From a checkpoint of a small transformer trained on Wikipedia.
Size: width 96, vocabulary 8192.
Architecture: RMSNorm before each block, rotary positions, no biases in attention or MLP.
Each number is 500 + 40 x the weight over its row's rms, rounded and kept within 0 to 999. Layers, rows and columns count from 0. Numbers have three digits each. The size before them is the row's rms in percent of the matrix's.

# layer 4 MLP up, 256x96, rms 0.173, rows 211-233, columns 0-95
107:467537587474439452505473474453518437424484483535464472536465502405470435551504476528481493517499445496510517488573519530540417465481519414530558515497508438521488503448445500467482449478510514512569461519490481537415502510456493589594466491463521502480542509503456461506530508441490528538
100:500626479446488551512500545468465542524508449461530504460457522489535532424430453464502501480543497485539525502489509486449512445591451596522470555479557515462510529559514485549489556504533487415503484481498528577499494549463454453547521515466425474508500497556412494487512482539476515501
088:539494557487503591519561494481487460502471505497459462510520460468525526419533376513442542527545465538484526514476441492446531459547483505487541501506505492464521527522515466531442567503543483487457466454513429508525539460561466558425456502444527527415557521488505510404457463489550523509
079:396508563516471487518477478447530500491540563521466499492508484488467521425483504504539553539502504542538423579480520431510413540547467504444476426561479532477444535481535550478471451504498469494524515536470535423575603499466543549471449543456539495479503477506463537529476501463547509517
116:479527535532476432516559471518457462525436447445486546489429466454537477493541429553473522475452503478504555613524548509518392454593484507464425487523509491518454488512495504540481562522497506448589493524510472480501551502545509562494461461530455501519462491530532523471537438452501482468
108:491440507471515468456495433515475537484463507434476508506549508506477525449526494555460494577495573488525513479436412475518534473475460519485440469475506522535559391452552559456551477449553483564565503496446455472513482520459468419403507464487555509485517482540478485486528551515524531451
125:489449518446544474478520498464457428518542437469521515501500536544581437425510537467518506468432547489568478503457511437516464523498482453541525508568478554475419455486520503528483538561451419493536416500469514444531487564461484461545499542498441475505474498478521428479560462488444539488
108:526490510509514514546529444529569457486495457596451499463551483454478465474520440527509483443435444500497529571486507518437457533511540496565515487587495487427491526478526453461448507477493471404491511482504511419506548480511485469495501442456460447553556446465558544472520466577462533462
080:487527505516471541501507482481501487477478498541475467417482551506500522541525508521577493499511508576579415522462533520521546476483444485524528513500601489533486477522463512507491503374479510466457513403399582497486478492501525469460461422469491421482504481511484531543503504508417566483
119:483488542490460524447521503519478495489521567537472463448452445543487600456519517476435540460455497500471521549453421523477441558564481552480535559438526529492519443474452578492426528490550545509526488486518468441496459576494458501427498483498517481542553477506496563455482555465471551535
108:438464440482415435440495525551497497526535524501538535395491522514482434451434455499466435450506525567501522462540512523512541493446502517479492518529471527557527538560452488538524499488395461523455468474448506447549455520504427522532504551500465549528500503488480534551466528536538480423
097:542533432516570526458510493519471522514465494464525525513574513486585455579540435551534560494499481485485458536506555492559522449522512508483463443522494556549525511487509460446552483508472532446449557533542487513575521507601561465561481536540456538443512478515540504499543520584528458539
075:490531508491488490481505421472530519487503516507439508570546538469467494542448519448459508444512448542443459465523423480423472470535506434519533486451434519521517504502473511567481510551471467420497477550501447588561485527513438524463517448425571538597504561532493530552492487496499469529
115:495495575446520424530549540477509393503447534533576483536551489565542503488483533517467433469563516519481492556515382484567582497509489469540503514508505503511507562487464442524553505444505442483488502490496483536507497550501504478435516491537403540567517516485460542476519552540506475508
104:497483440501517498464513516490536462442446472544557548462565545528506520525511516546549460422531442507472480512513577536438428570457467528464563483493469530519461562499432446477500559487522459492483446503515477468491496507464469484530509556509413518446487498545498457573455449441594478474
101:437529495532524482501541471453387511553492553535498537515484518474434489521469545482533469514495537549535461580526465476532510472585421555440504535486554485480456484556473511494472439510516563460517491456509518533435518430466489532418543593474448444505467509492508568499524503513548464514
105:503482475527472505527551485432489441453536486505531417563460507560449492443550528530529539559401494463511528509551513535518503485475430493495488427510503510536490496515474514483462517491397503430406500500535459444517519493496469467553494430565505488392488477507553444475540546476462513504
107:433506588500529553516457460467556488526461516457500551512425432487529468506512510494580459489529508471442438440521508515554479523466521517541534530535444482479510517452542563419524459589522568494512493570457497474484539449531480496520411534470461477505473480442463423495526467514521553478
095:474549514444507432536544472513450483571452447477421479571528532501517451497497551583413533509485509524458550450555470506540479506515470431459481525537499511460581484509506507484448489468582526509537538530518558494548527472529492441489510543473519532512467449532553499418475554417489460505
112:486582554520546573435470463522539473502416550522464515483479461534510515509502493494457500544451606553450499533476478519497506430560536478551495486498497490546487560506494527608466498515457511440499467542502496442587459560549504507513480478509448515495498556526466482477609524523470536522
078:494480483484439575522531474520568440576539497440468501498419469496600527551496481486473518433553500556423482468517505505527505533545476528513450542514504526467457478578481510474487539432474540502444500429405461537509463506479458482501485513508533530513532531613508485562491465522464504456
092:474502509486533501441508544503511535476376466427497520514469527475531502501497440574502540493538528499486494508482439490560493528502538503456415466483539521524481511553574542579549507493462512450463552556534570513509465419538528509530436548532479454445529472535515391534510545504507531458
102:524479563526522443501457506465499501512498474494570468546508568524485609551438500497474480547456478514485507544543500487510503445487537459535521463452544482535545478578491546458408505548533520477517537515490549535527522543449473528493394548491477485461535511562433440578447462504566519482
# layer 4 MLP down (transposed), 256x96, rms 0.176, rows 211-233, columns 0-95
107:560538482478455453492519480470460505433557564579568466565442474448527459459494419479516513555532477532488496497499544497553494504505533476494529541462502521506469459477449505467469471558410461493532473478439500558488402484471450587549490519461501490422506525492447514539515457465442535463
113:438498500511493539507442403571521494598542576512457539477481510440472534366473442590526490458455498506515511473501517495480504492526466590489501507459479505536467488489520469485530472533526447492473439484529542551441500556510484482530472507534450520523481451535471453451554458544496503557
091:511566490479557464448586478523547562448466498469479490474512555504476547454506447450527497442467475453490540506463503434530449465532507537492467580504522443516473468497521518483506522544542564442521457482608505483516558557558426596527497507482540507517480459495449500512486491491453593496
069:518511500485494490468468496429475533448501502494473507481529521528536495568458483544491510545550573457532529486451508593435541521481518492490481476475434506413500579490470449501460484516503510493556464549589508508503486440466494471513412506468469538428513532469488538470540496389584429549
125:549517510430547460514544476476519455457509561499513471514454512534492492497476562499528445558562441503523482409556451450481495441441441520584558471487522543561444424550527511460553507475524500523462459481447546457472528499499488512509462479518388561544502502450490490483507473501525495427
113:529587500531501481485445511504577476475514500498537509450511531526493464499486507526624531485461514445524538606502465472483490468429471569562514521440559481515465465509463457464550559519505511505458536502591524523448572505480464490440488527546535477562493541502491562498450546474459555535
117:493449515465465523455514478580501494473510495519521531419556522445443481467475510480480497483582522608471547542447458478629475488526446466519516530412472513466488539512507483440550540435542496467516485547475518471489521517518515487436498505545471494490467517442411458436503471513552526472
089:483518460503506519505523483477486490491543520499532486570513479475553546521504593468487485560464478537588459398523483490523481499559504461469466513531467432498583481505441470566472530519471475537428502483508451490517522524523529560514437523497433609533536472466505495555466514462445607526
076:555546489486464563476557521513472576577453547510412506457497580498492524532532566549491481517594510525493539447442478565475510492505509457534490531465499466485513522483455468535484488560522461490516490479550506609462443479470488515475540555523525562438466473472498481510468537478561506594
122:450474590509565471555495443548465480486470462493518539544535497471424458533462454506529412529471498504535529457492583474535506469461473514489432460515499495526543570487567468461498497505547484451446546499495437536475523438438564446518527533452505465448492523573456463487503486568493494433
109:565512404518515561454549501497522460528490532522516481535514609400486469449502458496531484553497457497492506540535536504572506473483462530512460536523455558495476496456484498597521489458472482538536571459537503476469464565442417528566503543456503516477485481504556543534441485548537478464
109:488428534491547528476520508513510474560480512493499478486445438529506541557404473439480471503510500466496524491532442558432523511566574442556553487532526523425459537500537508454473519429407477539499518496478518524528534523483547464545557443502557516562523488455525488531531545400485496454
060:512572495438505496414488564480497498507414532485417478460497556509488423541475455517500487526554465489437521520498537457475481407452543545476506487460489567454542540462545526486470540497501480550540509545525490576436518492514502494524497499587445487526484546431539490439520530481510437565
119:546478517463506493536547503554519446493492485519520498513493509499532511547468505540510483449463512480456489444458488539369497501519423449516497438567508552433493527517526529524476489388569466491450486501476554541475511431558506596505575442485477443456446525494504446480487544507508441536
102:609539568558472480539535440478459501454492556503504443520546505522528549539484571523445582493553485475467515501500513584479533524537532508508514464484523510451446481476478513521467492495377472497475569505437487510498508510446589454493513487515574522511487525426559484503463492539440499480
102:533446555487517551520539509479521453417476518506494424544542400469433546492499469495547503447528519545473491499436562524546445474493521595485487485527494498616501490522425522531501549459489543475507496550439443499562490466473573482550516507494475525500575495463520503503498523554541460535
110:489500474476473527404523514422543528548498571527497543452521453551474489449484500458530497527519515521453482524464523485445533494561509560525424558476509463504505516469423527500473514573534472540528503477585465485526529552526469568509510494501563522500418523519483480429466459411404544511
100:528481601501545568472441505499480478452455503442483505495470542499498462578566544470491506480514499529468530442485456479520421546482441453508532522561464498458561494533594463447508440473506492492536534529518500572572523528490490485502581564511556452515510533504452441457457503570545513504
103:523511483445439518470548445548556475503558541424463503531474479470530463538526501494432540548526539521529464474502471539482439489506516483495463507472492573510462484517506545483460531500506596492490409512516512524505447500483554541480454478436399515490463417454538481519567522461580580457
127:495626508500533475506548498442497472504472540434535494537448534497459589508463545521505395499477492566537457465466444470500598474506460586511520561470528529571514478507464475524511475449489539486481471513496491464496432478534506485515581459487565483518490477527511467527449419475482477530
082:482596458550457509542486462457473475518438466449497508506495497412490519413488501575461380476485457515558491456514471514525508501498459438520513444480508453454479527489485519468492557473569513466516473569457480508578496421515479580512489483429454454510508495464523524512463483505539488570
100:464520491512472476536446536467473419465396536431507554537477531526475450576479384475523536478499498471491510570518427523461478456447513503498550486543539572521519607466504470557485468479472505492488548466526483547507581460454473524488517478494568460492489481514503523548498530535544466463
103:442484440585478546479510503471473510551472439470499436529457522519472476515554559538469476477502449514457514387557474419411512478474477487478520533477515501508521491559528535510484502537484483524409532571432552546484484425429482549582515561506487492469531501497494554529483504485536467510
# layer 4 MLP gate, 256x96, rms 0.175, rows 212-233, columns 0-95
105:473502557511485544526541472439489499426532546509562567535514494513512477418546516530466497538439515557476478552470485505506542513512525505539511539411491449594453516452575445499441481455451580451508577520524488504518499511488508452537524475468591546481543494485568512531501506562525514441
095:518491547512429566475480481464518488524564493574504515481500496427511510519599434498479504427521464505564536599491494455502491543495495501481482550513528592569506515513397467552511512463447432473465491517424488499520522461500520489485454487475465432456515448536547547436526494508452523474
077:559471520467538528504480483535474487565484463560480526538529504568537476493472493500486540523534514492522471544416463496578477461416514540537538509495472568544414549542484484546464463457550482495499438506466547481551535486556540512451552548476561465409554485519523462497525521547476543405
120:499382563493462454530511488493517577489468523542471482524521527514455489492498527531462563477532554519501516471436464543484566516468532431426481509474491466475468505480479492551460519513475466561577500444543440475539530538500464419484530424522488512480443461490560550520471577532546463575
109:445475468480523506481456485466471497470538516561412420482500512497468531545594485526406445485545473461465491515466514488612440585499450456478505516454476427502544504541477572482490434504468534472511540501542514497555515484452552551505486489484478547410506481531500515443513480498513453463
111:546543513485513518499506515430519508523532523513465507533439501570557540544496520462481495452504487448468505572484575564547495451535515534563481476402443496563518500477443422562476505532460544510486524526502484487529538452570449577470463457488487587518553452568468537511491504459451457519
103:476446445580526479476492470494499464478577520533545479494454484531547526523521550397435547493493519509497504557501510486579474547547521421446566508463529492509478468554450449586521485487546494525503516466548466501561483420435509487490471526479529513526452531502455537512484485418500404521
076:445481494541503598490456507494509444514554496505533553502462550498491423579512502503541446411517503457523492522461529491482480591540505501508396527494516452503488534423571502492484453530494526477485536446486561500494503560501557502487473536511509527582541495481448428492437528542468490413
127:523491572564495532525524492503499576491471562442486486471502500480477455594518476518480560483494523506541493467481611519566432440513495463506478479508534498499545528547509463558464482536499539444555562448457492525521501427470470441547434468466528436459534485600456508519480474506495427482
104:481443542497513473498446475432456518521557423521485494522473547478421565539510548482491497521505531488550518531514514470522395532515510507520482546442452440478552494566493454495475427499382500509475518487421450475584507480500528465509433545538533534480518479477438453536483473471551548485
113:474517502509522481475457454526543501491554471526525435504523544512489464504509489522512518438491544565502561500515542530498536568421454516528469566530572583493549526563498450492465499565472500479499529548534549416505547552483540447492467476540479511489492581496494480565419421513538493603
078:511480512553503489523510488562553512510496505515474562541574524518439502516492558440512479471494527407507458496442423467542446531489508479551495475476504571503495411532473432426542437510442482446486452545526458448540474535542454432548500504452488568458455541575504494531513492524506558481
104:482490487506519561453420452524501518490511469516498453463479502469477432473494497467481466447500496442497441454486436562496463504479436474463447547511523444468455571631452461499516445446538574419526471497548458555490537504463491546512493482483525531555442582491521535484476526506516496563
098:490453512487442490516457545406465470451544543485519518549525579486516446529608548477532535537483549475394590545551463519500570471449499463511531504556458492499491555548449457521470486565530471463497552538484554503528471497534531508519510519496554572533496517482533523509491541463522542461
097:457516485455481523572467407507507465494508483460457492540454497505530519518589488544523465497467490461561496467462455488484475476418493525506521456521483579465519529456594478472551438446446477568487429448514553557567516569507522467516451480474500550444498473524550492514467534596491495491
104:462517451515522495431465435431512450484559490540468462515531462466476478454538467483523525519483491491495433520453495516493528471542512518454514534546477524478413610582559460536434493577536531524511395492539532499531482442509533497497496506479504527514578592458544493441470494529463478526
093:491527519505521517480490542505519513525519558569461467460468517579471482466533562434411548528423519404480497490537463497557537505469527524527540539454488462468470461480518475559503512572557437523485545496516550593434497485532469615503461486485489525483521557477462544503528519497556492450
106:584493465528545511443471569446534541517503533506514555424507569532507539610502496536483488482506513524560484461518461450445502501518432513490524521541504516439487469466531561532492398491488534506502557507421517499476517487553471508547434478475576487488524476590529537520507464545553562528
113:449513434534514478481502513514467478503572530525521504516459492463471461552531478545424530482578410474486475565507627487509502501512510456497521572438561495499465537522455447529475403526533483434441538534483500494492526443564443499497460506533522522492443497537447562509506446502472456468
078:548418489519490494483538541470534471530452500485497502467429528529464451561492469471516528547541548523452414530526531460547490469449500538493482567579511439547517469552451505543466553424411491490497494482495494535501531458429504433491523472514571522440530457520468488547550492546510552420
115:528464465514466461488609474450474458431527495549498453504514552540531496470557564474424513528546480438471502517483474503559483499475551469468472481403440514571520544483409419551515517477458503502583477460477487460513508492556446485516503499448539545413491468535489501503534460540490507483
108:446515522548459565431544389476486463477611499519462488512547549508464561528526467481448461449517439483537508520471488479461537523463428546448526495536556517509503570550473562491494545565539475514478555476474525531478532516501508486466519478552468534480570500487485512541466420484534533433